Weights of a small transformer language model.
Size: 8 layers, width 256, 8 heads of 32, 10.6M parameters.
Architecture: LayerNorm before each block, biases.
Training: a variant of SOAP for these matrices, 167M tokens, 5085 steps.
Each number is 128 + 24 x the weight over its row's rms, rounded and kept within 0 to 255. Layers, rows and columns count from 0. The size above them is the row's rms in percent of the matrix's.

# layer 4 attention key, 256x256, rms 0.0809, rows 100-204, columns 192-255
size [ 94  94  96  97  94  95  94  97  96  94  96  95  98  89  95  95  90  94  98  94  89  87  92  85  96  95  91  85  95  94  88  88  95  98  86  97  91  92  88  97  96  94  93  82  91  89  91  93  88  95  99  95  92  87  87  93  95  88  99  85 137 137 140 130 136 131 137 133 126 131 135 132 129 136 133 138 130 130 135 128 133 131 133 133 135 138 131 133 124 133 126 139  90  89  88  88  89  87  90  90  90  91  90  88  89]
[[127  85 121 111 121 136 137 148 100 105 124 108 138 106 125  68 167 166  79 144 150 113 135 113 145 165 104 105 120 145  95  85 124  96  94 147 142 128 123 142 112 147 172 107 155 131 118 121 138 110 131 151  96 150 111 143 122  94  98 123 108 115 112 166]
 [129 120 126 126  97  90 147 126 155 145 111 100 165 161 149 143 111 110 141 143 148 115 118 108 131 137 141 120  99 124 135 130 159 122 126 131 131 143 175 143 123 132 175 113 103 117 110 111 110 113  94 147  88 137 119 157 114  88 108  89 149 127 122 153]
 [139 106 148 122  83 164  69  88  67 125  91 103 136 128  96 139 157 132 133 138 135 101 139 156 159 101 113 159  96 162 123 134  93 103 125 117 166 150 136 137  92 123 105 106 162 109 142 120 132 111 133 129 124 143 140 176 143 147  67 108 170 102 160 158]
 [ 99 105 105 145 104 154 130 103  64 111 119 100 137 136 127 134 162 120 131 138 112 106 107  96 134 119 145 139 142 143  65  98 137 129  96 158 104  82 103 160 165 121 150 140 108  91 100 161 102 132 108 144 205 128 149 152 108  93 144 128 158 150 114 100]
 [162 104 177  95 117 129 144 140 108 161 117 126 133 113 104 157  61  71  91 129 142 141 129 108 142 145 137 158 128 151 155 110 122 143  98 134 145 128 155 122 106 130 106 104 133 135 119 151 118 132  87 155 130 131 150 151 142 134 112  94 116 134 180 138]
 [149 108 146 118 176 137 101  95 104 166 141 145 132 124 154 163 105 160 177 114  74  62 125 129 132 109 122 152 124 161 123 120 114 135  97 124 110 130 123 114 154 131 104 121 157  97 134  96 172 151  92 126 125 164 122 138 136 178 151 175 114 117 121 112]
 [151 120 127 140 141 111 144 112 132  86 129  93 125 137 102 117  94 151 145 170 116 118 101  84  97 112 109  98 142 168 133 129 133 127  90 101 115 156 150 125 140 173  92 110 119 144 140 136 122 151 135 144  97 110 150 140  96 137 127 182 177  92 143 136]
 [161  89 124 112 138 134 146 171 106 135 127 144 126 129 118 104 155 142  97 128  96 122 143 119 167 125 103 169  95 150 116 141 112 147 111 138 110 143 147 112 155 175 129 121  95  78 116 124 155 135 107 157 171 140  83 166  77 131 152 111 195 131 129 166]
 [137 157 149 140 117 142 126 140  91 142 110 153 126  95 145 123 123 115 101  98 114 120 114 143 109 116 117 141 192 125 131 120 123 123 123 129 145 117 141 119 145 117 118  90 146  96 109 142 156 202 111 143 128 164 124 167  37 113 142  96 139 102 124  95]
 [171 126 150 118 122 135 144 123 147 151  95 120  87 173 156 148 145 175 121 139 138 156 112 109 119 125 137 111 135 124 134 118 200 138 115  81 148 121 167 148  96 141 163 115 145 117 104 141 128 100 127 117 114 112 137 159 100 137 107 141 132 138 132 150]
 [125 130 110 158 108 159 125 111 137 135 125  56 113  93 114 102 136 142 138 130 140  89 145 124 126  91 140 140 121 131 138 138  72 116  63 149 124 125 101 101 117 124 151 147 167 157 134  92 153 153  93 115 119 154 112 107 156  85 126  95 186 135 129 161]
 [120  81 148 141 160 104 161 130 151 142 108  82 176 108 143 126 148 123 154 126 114 113 116  84 154 162 159 114 104 161  90 161 118  88 135 133  91 156 139 125  72 127 140 141 145 142 109 120 111 124 154 124 131 100 111 165 117 111 150 121 138  77 156 126]
 [102 171 143 134 145 106  88 121  91 131 153 195 132 172 130 124  69 113 186 117 126 120  74 132 143 147 103 116 144 123  98  82  88 106 148  96 123  81 136 148 104 125 143 117 102 165 153 110 118 157 171  95 110 172 129 153 115 131 140 137 145 139 143 141]
 [152 146  85 134  94 162 118 105 129 124 115 107 100 124 110 150 133 121  83 130 109 179 154 155 124 149 156  97 143 115 148 114 122 121 124 184 154  75 145 129 138 142 158 141 149  98 102 103 164 140 142 140 117 140 110 102 137 139 160 112 139 151 155 115]
 [167 127 129 163 175 161  66 122 139 145 138 100 151 118 177  92  91  89 131 133 138  94 161 133 106 141 132 143 127 132 123 126 109 127 140 141 121 160 122 157  90 136 119 143 132 132 129  80 136 155  86 108  78 172 133 148 128 110 105 162 152 119 107 123]
 [151 116 176 189 155  94 139 128 137 107 145 133 139  91 119 129 172 154  93 179 129  74 126 133 138 155 114 137 108  97 134 125 165 120 103 118 155  86 139 126 181 172 152 120 160 121 125  77 130  86 114 145 168 165 175 129 175 187 111 108 115 128 119 145]
 [155  84  83 138 121 130 131 161 140 137  79  93 127 109 113 120  80 166 126 169 144 105 116 102 131 102 150 103 133 144 160 138 132 131 175 110 145 171 116  89 137 144 131 152 153  83 130 131 129 129 116 137 107 127 116 134 136 117 154 132 119 155 114 180]
 [134 118  95 137  82 133 122 136 141 121 113 107 124 124 111 128  98 156 127 101  94 105 125 108  94 178  97 143 121 146 161 143 135 100 158 106 133  85 140 150 116 139 190 124 146 120 120 155  98 114 173 169 153 126 118  80 139 142 129 117 114 111 123 107]
 [117 100 156 133 123 155  83 126 125 171 152  80 175 134 132 108 116 108 129  90 137 148  96  83 100 139 115 135 116 112 154 115 125 115 152  88 107 105 134  88 178 114  81 165 137 174 144 145 142 162 122 151 106 135 132 134  97 102 117 153 157 137 119 132]
 [170 119 132 106 151 137  97 150  94 115 134 157 134 137 112 117 155 133 104 143 108 179 191 124  92 130 153 142 123  93 117 117 136 108  76 137 163 128  86 144 128 124 144 172 147 139 109 160 156 120 107 138 149 113  93 163 125 116 135 106 132 129 174 138]
 [140  97 118 146 196 112 142 143 171 119 176 167 121 130 126 157 153 117 174  91 125 115 129 101 141 175 144 121 101 115 129 144 158 129 106  86  98  80 139 144 171 132 139 115 154 147 103 139  90 146 153  87 131 127 138 116 150 102 106 139 166 117 129 125]
 [131 153 128 183 105 160 142 123 121  88 119 134  75 124  82 183 146 138 108 107 167 178 143 104 114 111 166 112 108 139  88 162 115 114 130 140  92 135  95 105 106 130 130 111 124 134 153 151  91 140 110 117  88  94 116 138 115 180 145 134 135 126 118 150]
 [152 121 118  91  96 109 113 107 128 132 164 165 144 150 107 106 158 129 109 170  78 153  99 160 119 133 136 164 125 122 163 115 138 133 128 173 108 149 131  91 167  70 108  77 135  78 157 151 121 153 137 160 148 142 147 158 150 128 141 127 128 118  94 123]
 [130 109 141 129 137 125 104 112 116 120 143 111 117 121 148 141 143 165 134 124 103 143 159 123 162 144 134 143 110 137  67 124 138 103 139 141 133 102 117 162 152  87 131 108  89 112 123 133 113 125 143 137 102  96  98 137 122 145 147 125 161 141 124  81]
 [162 139 119 145 155  93 128 156 127 116  79 118  98 145 118 116 102 132 122 125 185 112 157  56 125 115  94 172 145  88 117  99 134  91 126 154  99 123 134 130 141 118  91 104 112  97 130 104 127 105 128 149 149 139 100 158 129 102 105 113 146 136 151 118]
 [136 132 159  71 155 137 145 150 131 104 118 126 141 146 133  94 144 131 164 131 129 118 125 154  94 149 109 155 169 137 139 117 117 136 113 114 119 116  95 156 153 130 135 132 150  98 123 149 128 182 125 142 134 111 116 150 140 151 105  95 129 143 135 163]
 [119 119 106 170 148 107  76 148  77 121 138 141 133 126  96 109 100 143 158 133 119 150 149 128 120 144 155 138 116 162 119 123  92 131 148 162 134 128 147 121 131 142 163  98  83 124 129 141  83 132 156 156 134 102 143 110 131  98 179 113 161 149 125 107]
 [127 116  62 113  91 137 115 178 124 138 146 144 144 160 118 116  87 153 139 150 146 156 141  85 113 143 179 100 122 126 164 110 100 124 126 138  81 147 151 143 148 146 122 119 148 107 149 127 133 144 138  95 134 131 130 106 124 126 113 148 112 112 102 130]
 [125 129  41  68 130 152  82 112 143 127 158 124 100 156 121 146  75 119 109  83 108 130 126 111 110 142 154 104 153 131 131 110  94 123 158 113 137  99 120 157 151 109 137  94 167 171 153 119 150 126 133 118 123 103 135  96 142 100 108 149 103 142 149 170]
 [122 124 133 113 128 152 131 116 124 112  77  78 102 111 107 123 119 155 111 148 107 131 128 152 125 137 113 159  97 162 164 114 136  75 170 143 152 127 109 104 141 191  97 130 118 130 114 176 100 112 107 173 132 139 102 152 126 140 139 148 173 109 111 161]
 [135 139  92 115  95 139 130 126  95 157 122  72  94  99 119 104 140 178 112 179 160 135 123 155 144 177 149 162  95 118 132 129 120  84 137 144 135 122 124 104 113 142 146 129 157  85 151  94 127 110 118 104 150 152 123 121 146 122 144 116 166 138 187 123]
 [144 121 159 149 149  99 138 144 165 114 115 109 116 120 117 127 172 123  95 105 155 133 149 124 119 168 152 137 125 123 191 168 112 105 128 126 121 147 134 137 150 152 149 121 118 111 127 143 113 111  89 128 116 157 171 174  96  88 119 100  71 159 117 131]
 [137 144 104 112 119 141 113 112 131 144 117 139 185 164  87 114 140 106 136 137 136 132 133 139 128 107  99 132 111 156 129 170 158 178 135 123 163 156 144 113 117 139 108 108 148  82 123  95 126 127 140 115 167 149 144  90 146 126 117 124  75 156 115  86]
 [111 190 119 105 175 140 117 158 130 209 179 112 159 166 165 101 107 146 152 110 123 162 124 135 136 138  87 101 167 146 124  90  93  97 123 135  90 134 165 146 154 149 116 170 118 165 101 124 173 157 118 107 109 150 157 118 105 144 132 100 116 135 112 103]
 [159 110 100 138 139  92 199 147 143 124 125 111 130 149 171  96 122 106 127 140 112 126 104 115  93 138 114 106 107 176  80 156 142 127 102  86 120 173 154 148  98 149 139 165 141 186 128 127 131 116 142  88 135 126 129 155  88 121 137 172 163 132 129 116]
 [ 95 156 141 128 135  95 122 101 144 153 132 157 109 163 131 116 120 119 133 102 144 167 107 124  97  83 174  82 105 157 160 151 121 144 138 129 109 166 143 141 140 123 137 169 144 191 144 121 107 146  96  93 118  90 183 134 162 136  98 157  89 135 113 167]
 [173 114 114 136 190 141 151 152 136 123 127 105 106 108 128 146 152 115 104 113 157 110 104  97 157 161 149 135 124  99 104 129 157 106 119  88 122 137 122 124 109 157 116 144 157 116 163 104 107  97 112  91  94 145 187 125 153 124  97 116 112 110  85 144]
 [107 120 152 143 162 140  91 159 155 119 159 125 169 107 136 150 118 164  77 115 128 137 168 141 166 145 117 117 111 112 152 118 109 115 170 133 124 102 120 192 110 128 146 193 160 119 120 125  94 108 107 119 132 133 166 105 144  91 116 115 121  90 135 126]
 [133 129 125 143 143  80 169 120 162 146 118  84 160 149 147 122 102  83  97 165 141 145 126 117  87 167 128 130 110 129 109  92 133 112 144 109 139 124  71 145 121 153 123 127 136 144 106 116 115 128 132 180 144 135 129 165 137 117 128 159 139 156  96 111]
 [111  85 116 115  75 133 127 103 109 147  92 114 158 145 110 146 149 149 122 162 134  89 104 128 116 147 140 111 123  76 104  93 154 107  96 126 126  85 134 126 141 156 170 147  96 126 117 178 159 108 140 158 141 140 107 148 176 123 120 109 136  99 122 159]
 [115 115  59 161 136  90 133 125 147 121 116 113 128 135 111 172 129 110 136 152 130 120 129 128 134 109 100 131 135 149  78 116 123 115 105 108  95 158 129 111 154  98 112 101 126 144 155 110 132 114 175 148 158 148 132 123 161 122 151 183  94 137 113 131]
 [152 127  97 133 134 154 145 118 127 134 110 153 176 142 153 144 147  62  92 139 172 159 136 126 147 123 155 143  98 132  96  92 179 161 133 110 102 150 147 125 105  88 111 163 121  84 139 121 123 142  88 114 155 139 133 157 119 156 100 123 155 104 148 119]
 [147  98 129 162 117 145 108 135 120 133 133 100 107 112  89 126 172 108  91 136 118 147 147 152 114 183 105 132  92  96 134 181 150 115 150 141 105 183 155 108  76 136 156 111  58 104  96 139 130 105 150 147 190 137 102 145 107 125 161  99 110 168 126 141]
 [143  89  96 132 114  82 131 162 122 112 115 159 133  92 112 119 101 105  97 114 150 120 120 113 124 138 135 167 178  97 101 160 134 141 107 173 140 130 143 161 140 118 173 120 138 110 173 139 107  86 119 142 172 131  95 119  90 168 165 124  81 145 120 134]
 [ 71 102 135 148 118  96 109 139 131 128 151 168 117 142  97 107 136 148 111 176 140 108  99 138 163 137  97 111 132 128 108 120  90 102 105 165 145 152  88 141 140  70 133 127 192 125 136 129  90  96 169 100 143 114 148 159 140 132 108 142 118 126 112 135]
 [159 113 165 135 102 138 129 146 114  85 156 123 118 114 139 116  98  93 119 180 105 162 138  93  98 129 111 117 124 127 104 140 132 137 140 117 170  87  91 134 136 139 131 130 175 130 105 129 139 167 148 157 153 176  71 161 107 143 100 153 102 182 143 135]
 [127 127  75 178 104 164 128 103 105 143  83 114 119 138 132 131 114 114 137 145 162 142 149 137  77 166 151 110 116 122 153 140 131 151 133 125 110 137 157 137 125 128 120  98  54 129 112 110 107 143 139 112 110 139 169  94 111 138 165 151 108 132 145 160]
 [153 160 151 130 163 139 135 137 136 155 139 142 100 137 127 108 131 110 117  82 156 128  97 116 107 118 153 102 128  91 153 147 148 136 159 164 115 133 108 164 136 138  97 139 101 131 134 102 164 139 124 124 132 135 133 114 186 115 114 146  24 165 142  90]
 [115 171 135 100 147 155 128 113 154 182 201  94 121 122 141 156 145 127 171 100 153 172 151 141 123 135 154 133 134 128 143 134 126 123 162 163 108 140 163 143 104 143 130 142 126 142 140 162 113 129 138 108  89 102 116 160 109 146 145 131 124 124 133 122]
 [126 119 160 133 144 115 155 102 144 131 152 165 167 117 105 106 160 156 125 102 130 138 156 132 174 120 114 138 168 134 111 160 150 147 113 113 143  84 155  99 140 104 130 145 154 120 125  89  88 129 117 116  75 117 129 156 142 149  82 124 104 114 128 107]
 [113  93  87 114 111 146 103 114 101 122 118 113 138  97 151  91 110 153 144 130  89 121 128  97 160 129 119 132 182 142 119 104 148 120 100 132 120 103 134 124 165 132 148 103 130  63 128 145 146 104 140 158 144 125 114 124 160 171 132 120 120 136 148 157]
 [110 150 168 198  87 163 137 106 102  65 110 119 122 120 132 167 137 131 160 172 123 131 166 111  96 126 132 123 120 173 124 158 120 169 172  98 177 120 106 116 124 151 126 103 132 180 122 127  81  93 135 106 116 144 142 134 126 119 148 140 130 139 120 131]
 [128 115 100 132 127 158  84 163  99 149 136  94 117 128 127 138 175 129 160  91 160 146 109 136 158 116 151 167 101 126 162 119 132 142 168 122 101 144  73 133 121 104 149 129 137 146 108 134 105 123 148 134 109 168 129 130 123  84 112 126 104 119 141 131]
 [ 92 123 134 122 110 122 132  95 112 119  62 124 115 114 126 138 108 134 141 139 139 156 104  99  89 143  98 126  85 158 116 186 127 136 163 121 155 146 128  93 122 134 159 134  99 149 141 117 104 153 120 113 150 106 129 135  98 127 152 138 136 163 164 125]
 [135 148 118 132 155 124 159 111 155 123 146  98 125 120 132 126 163 100  99 176 173 111 125 133 132 113 116 151 119  91 122  99 105 120 147 140 146 149 166 141 144 133 185 113 147 102 122  89 126  81 132 104 142 134 124 159  95 134 114  77 150 119 104 170]
 [113 170 121 115 120 122 172 128 154 144 127 113 136 136 153 209 183 111 138  99 140 136 166 140 105 151 155  98 131 145 135 149 112 127 136 150 185 122 115 104 127 126  91 141  85 213 138 160 130  76 167 132 132 120 137 159 168 121 115 123 114 112  97 116]
 [104 124 107  99  99 109 106 125 129 140  84 125  83 137 119 162 165 110 174 137 122 149 123 115  94 124  89 122 110 136  71 132 120 141 134 127 121 108  99 129 143  93 139 166 133 148 149 142 128 122 101 112 136 159 134 107 133 154  77 106 150 138 126 167]
 [144 116 127 120  97 102 124  96 141 128 169 126 134 102 105 166 115 118  80 129 107 108 111 123 160  78 122 119 106 128 140 153 107 120 140 128 127 156 164 166 163 148 139 147 161 125 152 136 132 133 116 126 165 135 145 138 146 128 139 131 119 117 138 134]
 [128 143 160 140 108 114 115 152 107 113 127 169 189 129 119 152 167 116  89 120 103 162 141 139  85 164 108 167  78 142 156 111 115 144 126 102 155 143 115 137  90 174 141 153  95 179 129 123 136 131  86 127 147 163 141 163 127 104 159 138 132 110  90 118]
 [113 148 118 116 122 127 149 156 147 136 127 150 115 121 125 174 118 116 125 137 157 160 111 119 143 202 119 111  76 113 117 114 127 140 129  94 151 176 113 124  81 112 126 126 155 114 133 108 126 113 112 110 133 123 176 139 149 131 176 135  95  77 131  94]
 [155 126 131 135  88 169 132 114 161 117  90 141  99 141 125 119 144 127 156 136 125 153 162 137 145 124 114 125 127 150 149 138 144 139 171 151 148 109 104 118 140 106 102 123 102 138 143  92 145 194 149 117 146 101 116 125 122 142 140  72 179 150 109 159]
 [114 103 108 143  72 160 161 143 105 120 166 137 138 122 125 129 106 124 149 136 153 101 136 145 122 134 146 103 110 142  75 146 104  98 145  75 114 113 116 124 122  90 136 123 125 139 129 175 133 109 136 156 122 162 138 116 111 149 171 151 102 102 163 148]
 [104 164 170 144 118 123 134 110 115 109 140 132 144 111 140 155 123 105 120 103 175  97  80  68 134 139 166 114 106 121 142 133 127  87 123 108 123 106 148 182 116 146  97 147  96 194 131 151 103 165 130 153 122 120 131 126 135 103 154 143  94 102 131  77]
 [115 129 146 113  97  80 121 105 111 151 119 107 158 147 129 112  76  83 116 123 124 110 172  66 145 122 115 127 184 160 183  90 137 136 140 116 110 111 152 108 125 147 145 144 117 208 149  94 153 111 151 142 149 131 139  95  99 129 122 113 128  60 134 118]
 [149 102 147 107 134 129 153  66 115 130  94 165 149 131 157 110 132  96 125 115 141 110 155 125 140 152 115 142 149 166  69 126 147 124 117 170 126 101 131 139  99 155 110 172 135  91 147 118 113 172 110 119 135 138 116  98 111 136 163  57 124 117 148 134]
 [105 133 142 134  93 109 139 137 171 131 142 179 166 137 109 141 175 110 130 111 114 137  96  85 117  98 119 120 135 124 139  90  85 108 121 115 139 140 115 118 110 141 148 143 117 105 136 164 151 113 171 138 133  96 149 147 132 151  97 136  95  62 126  99]
 [116  75 121 111 152  99 124 135 156 145 185  95  99 110 160 143  79 131 151 127 138 116 172 170 124 145 116 153 118 137 151 139 131 111 128  96 119 146 170 102 121  85 139 123 138 149 141 114 109 107 131 122 124 110 129 139 136 186 152 105  59 110 143 154]
 [121 183 121 113 115 121  94  69 145 100 108 118 130 150  89 110 131 116 154 144 125 114 198 137 111 144 138 101 115  89 121 151 108 134 155 144 117 130 124 113 105 143 140 134 108 152 139 148 122  90 133 159 188 123 125 106 126 109 108 149 149 106 120 144]
 [106 114 147 144 147 135 145 122 153 172 102 134 123 111 123 130 157 118 150 160 133 163  89 107 181  94 150 147 156 168 138 147 129 142 112 160 176 137  80 105 117 119 144 111 108 121 134 114 137 127 110 184  96  92 152 100 189 152 105 148 149 129 126 142]
 [108 117 122 155 174 166  96 119 131 142 158 144  83 197 141  71 140 103 121 143 132 144 124 173  98 162 145 133 160  89  92  77 136 126  82  75 105 132 138 148 135 166 139 131 139 162  95  88 147 128  95 129 119 106  95 181 140 105 108 191 159 138 127 127]
 [132 121  94 113  86 138 132  83 139 128 129  92 168 139 110 157  98 142 140 122 136 120 139 126 136 154  96 121 112  99  84 158 112 104  94 116 153 153  96 151 119 127 139  85 157 136  81 149 144 119 101 152 141 152  83 149 147 131 106 155 114 136 110 120]
 [153 150 162 140 220 204 112 143 135 115  92 125 133 101 142 124 161 146 117 151 138 125 181 127 133 105 118 119 127 139 129 122 147 135 115 136 167 155 134 127 147 157  60  86 121 127 119 155 148  88 135 118 152 141 178 119 115 118 143 112 118 124 120  91]
 [119 141 114 157 161  92 109 119  96 120 155 117 129 121 125 124 116 149 149 158 123 165 135 136 109 109  96 147 103 113 176 150 150  89 113 100 129 100 120 163 121 129 145 137  90 106 129 112 159 127  69 155 167 122 146 115 184 166 100  97 114 149  96 140]
 [118 154 126  99 153 143 131 151 148 139 170 124 137  73 139 132 158 100 117 118 108 134 109 139  88 140  78 139  91 124 121 105 120 137 120 117 151 164 139 154 179 110 181 127 141 125 126 130 154 102 144 151 144  99 113 137 120 145 133 148 172 110 133 117]
 [145 171 101 132 129  99 116  98 121 133 139 119 105 150 142 131 158 133 144 111 100 131 132 154 142 143 141  94  76 151 108 149 111 107 155 115 159 126 121 166 165 157  81 128 145  92 141 133  98 165 155 201  92 107 149 116 135 159  87 170 143 141  97 131]
 [114 105 145 109 161 119 124 166 121 140 186 110 107 114 124 133 136 104 145  77 116 179 115  94 124 167  90 111 114 153 111 120  98 103 135 145 146 128 145  88 131 125  83 139 154 162 121 130 119 130 133 130 136 145 113 138 150  99 118 124 137  54 102 147]
 [125 113 161 100 113 141 114 176 108 135  91  91 166 159 144 142 125 128 113 139 182 144  96 115 128 134 102 168 128 144 108  92 151 140 170 133 157 140 136 139 130 103  96 124 124 141 127 135 105  86 124  87 108 129 124 125 123 113 151 126 132 138  89 127]
 [130  76 100 121 134 135 127 113 169 142 144 162  80 105 138 124 126 118 127 125 122 126 123 149 146 135 163 133 131 150 126 127 157 111 139 117  99 131 123 131 164 130  93 103  96 170 151 125 121 129 134 122  82 143 134 140 136 116 187 137  56 161 132 107]
 [ 97 128 117 141 129 147 145 146 174 164 110 135 157  84 105 136 151 117  92 131 115 152 152 104 147 128 123 117 116 111 155 143 128 145  99 126 145 131 133 163  85  97 146 155 122 129 137 159 181 122  72 136 149  91 183 135 149 128 144 115 153 124 141 108]
 [119 167 145 136 111 149 119 112 128 136 110 136 109 124  97 158 159 150 145 102 148 108 117 135  98 119 104  88 134  86 117 155 163 167  87 156 140 130 142  90 129  55 129 113 149 150 126 157 100 168 115  97  98 107 153 133 104 136 143 150 154 137 114 112]
 [155 130 144  79 110 123 117 108  91 125 101 158 128 158 121 153 110 189 111 124 105 145 136 166 141 123 114 158 134 133 144 124 140 158 157 143  98 120  92 152 145 156  76  85 114 139 110 114 144 116 118 163 104 123 138 112 118 122 111 157 135 148 155 111]
 [ 82 144  98 118 113 116  77 137 124 122 129 158 111 127 164 107 130 156 114 131 159 158 136 119 115 116 139 156 135 107 132  69  86 105  93 168 148 114 120 119  83 101 164 123 112 115 136 127 146 125 124 105 169 164 141 176 145 125 138  67 115 135 119  93]
 [146 183 145 143 110 127 103 123 124 151 167 147 117 120 177 138 126  95 143  99 122  82 146 105 103 126 130  86 108  82 143  77 136 145 118 159 141 144 100 139 137 113 125 122 141 103 137 137 178 140 161 143 164 122 116  94 127 106 137 108  74  84 172 172]
 [166 127  97 127 168  94  98 120 144 140 152 164 140 114  98 148 111 142 113 140 124 155  98  95 136  79 133 137 181 102  90 126 114 116 138 169 153 114 123 153 142 131 189 107 165  88 104  89 128 141 125 117 159 138 156 146 131 152 132 100 137 158 100 116]
 [ 87 163 122 162  96 133 167  96 130  94 136 101 139 137  84 127 136 125 124 144 187 101 139 140 137 134 133 132 103 116 145 154  93 105 122 117 135 199  79 140 104 126 165 116 179 121 164  59 166 166 124  74 112 109 135 141 144 146  90 149 121 144 146 144]
 [129  83 156 101 142 136 109 121 178 109 148 115 139 130 164 134 101 138 183 131 120 155 133 164 136 160 201 151 117 129 110 108  91 148 124 131  93  64 107 155 132 102 123 121 179 157 115 122 110 146  99 116 111 128 120  87 131 136 117 125 140 147 114 103]
 [101 197 109 149 172 116 104 115 151 127 146  97 136 119 135 129  74 119 147 150 134 138 135 111 122 119 144  97 184 146 153 136 146 135 161 123 133 138 108 133 129 113 168 176 112 110 129 124 170 129 129 102 133 120 128 114 127 113 109 153 130 130 111 131]
 [115 162 110  93 120 100  96 140  94 150 142 110 181 162 114 126 111 103 125 105 120 137 167 120 136 128 116 132 135 114 145 147 106 160 160  81 171 174 135 117 106 119 122 134  91 137 109 141 162 160  73 156 138  87 102 114  96 160 169 157 110 135 149 126]
 [138 127 180 124 152 118 147 127 111  77 128 123 126 155 139 112 124 140  78 112 153  77 121 167 124 108  95  99 123 137 113 125 144 127 142 134  67 128 118 133 110 111 141  72 127 106 144  86 157 139 119 124 131 115 136 160  94 103  88 155 115 122 136 115]
 [115 167 110 136 132  86 136 167 129 158 143 121 174 167 123 136 127  99 100 107 142 145 144 160 102 134 101 152 162 119 121 154 141  94 123 174 116 131 155 114  92 127  97 145 117 112 118 122 143 142 134 182 119 120 137 177  82 164 130 150 125 126 113 113]
 [160 149 109 168 146 137 147 135 144 112 147 122 142 124 147 130 114 131 142 150 145 136 160 178 142 153 144 135 146 111 144 131  83 149 116  97 125 109 126 133  93 124 140  91  88 125 175 143  98 113 108 124 113 158 122  98 111 133 149 175 147 135 128 153]
 [125 148  97 167 122 114 111 108 117 118 119  90 111 142 155 165 135 184 112 127 135 109 141 157 130 147 129 146 139 114 136 139 153 159 107 131 113 113 141 129 123 108 103 143 133 120 119 147 130 128  97  81 120  94 147 133 166 149 135 164 114 148 151 122]
 [126 111  75 100 108 124 138 125 120 134 121 141 151 122 118 143 144 139 145 116 132 154 170 142 113 140 128 126 162 126 116 108  84 168  84 131 150 110  75 125 108 147 143 194 128 112 127 122 195 150 115  81 148 148 104 115 131 123 148 130  88 163  84 130]
 [130 151 134 136 139 135 116 111 109 118 110 115 139 172 111 125 102 108 108  84 114 167 153 127 121 157 110  95 107 156 121 111 137 123 152 132 115  95 123 142 133 115 143 146 152 146 129 131 133 121 139 183 116 154 112 140  90  88 133 138 113 145 122  82]
 [133  85 112  98  99 134 134 123 133 159 119 148 137 132 172 127 165 110 133 108 130 170 143 121 141 114 119 139 146 137 131 192 126 130 150 125 112 134 127  99 156  81 134 119 107 141 135 103 128 134 119 162 179  89 138  44  93 177  84 130 150  78 142 132]
 [126  86  59 165 148 144 121  98 151 116 158 126 103 125 171  93 117 153 120 128 147 101 112 139 143 103 129 186 133 100 109 102 118 139 114 107 140 159 117 106 141 103 126 125 168 141  98 113 162 148 135 107 129 135 139 131 157  74  77 115 139 151 117 174]
 [121  86  73 147 164  90 137 172 112 135 143 118  90 168 140 112 166 102 125 131 126 136 117 109 118 153 129 129 112 126 110 102 105 171 168 145 126  90  88 125 109  89 119 130  66 141 180 115 111 127 126 125 131 126 109 155 146 140 154 154 160 151 116 162]
 [148 139 151 108 135 144 138 144 128 115 120 121 143 167 136 161 164  75 135 105 148 120 150 128 112 102 144 124 123 119 124 118 135 140 124  93 118 141 114 159 186 100 122 116 113 136 140 123 148 146 117 115 139 145  71  95 145 144 143 129 166 123 107 113]
 [122 139 148  95 176 128 157 134 122 130 109 173  97 146 141 136 126  93 112 144  89 130 124 140 115 109 138 105 176 115 105 139 150 142 157 110 110 107 119 150 132 126 163  93 107 130 130 118 138 153 146 126 125 147 110 133 129 137 120 139 146 145 151 148]
 [148 132  85 179 146 132 127 120 123  96  93 112 125 133 118 177 149 135 150 155  78 124 126  90 130 116 138 119 142 143 162 105 141 119  99 122 165 106  99 155 174  87 155 143 112  76 135 132 145 132 104 125 133 159 174 145 140 124 132 139 163 156 139 129]
 [117 123 112 110 124  81 140 141 132 162 129 151 192 139 123 148 118  92 140 142 153 104 178 142 165  86 178  91 134 150 169 168 155  75 164 111 140 148 145 138 123  95 101 138 124 153 179  97 149 124 133 146  92 129 153 137 159 125 127 115 116 156 106 116]
 [154 123 103  95 140 159 160 146 139 134 164 146 148 123 134 167 121 139 150 161  79 105 162 105 147 147 134  85 137 124 126 118  93  83 123 147 182  81 138  98  92 155 111 100 103 191 149 168 133 122 120 108  98  97 103 118 122 156 152 109 111 129 133  92]
 [138 144 151 138 148 122 148 111  94  93 127 139  99 123  94 173 110 140 141 142 156  94 130 126 149 100 114  79 112 155 117 170 107 134 144  91 123  98 108 144 127 116 139  97 144 107 159 138  87 121 170  88 106  92 152 103 165 180  91 136 132 123 100 140]
 [122 143 143 124 153 123  78 116 134 150 112 162 129 150 103 145 108  99 130  76 118  80 132  90 116 117  66 166 138  94 148 105 110 168 193 127 129 138 115 116 102  88  83 143  92 125 113 117 115 132  84 127  98 139 110 171 167 132 110 117 109 143 134 121]
 [153 134 106  99 126  66 120 108 136 151 150 176 136 138 104 126  78 139 172 105 141 165 136 129  90 153 120 104 148 139 119 144 131 135 161 121 118 131 122 171 108 137 146 140 121 163 133 145 134 167 108 142 119 144 177 129 138 147 119 137 117 142 170 103]]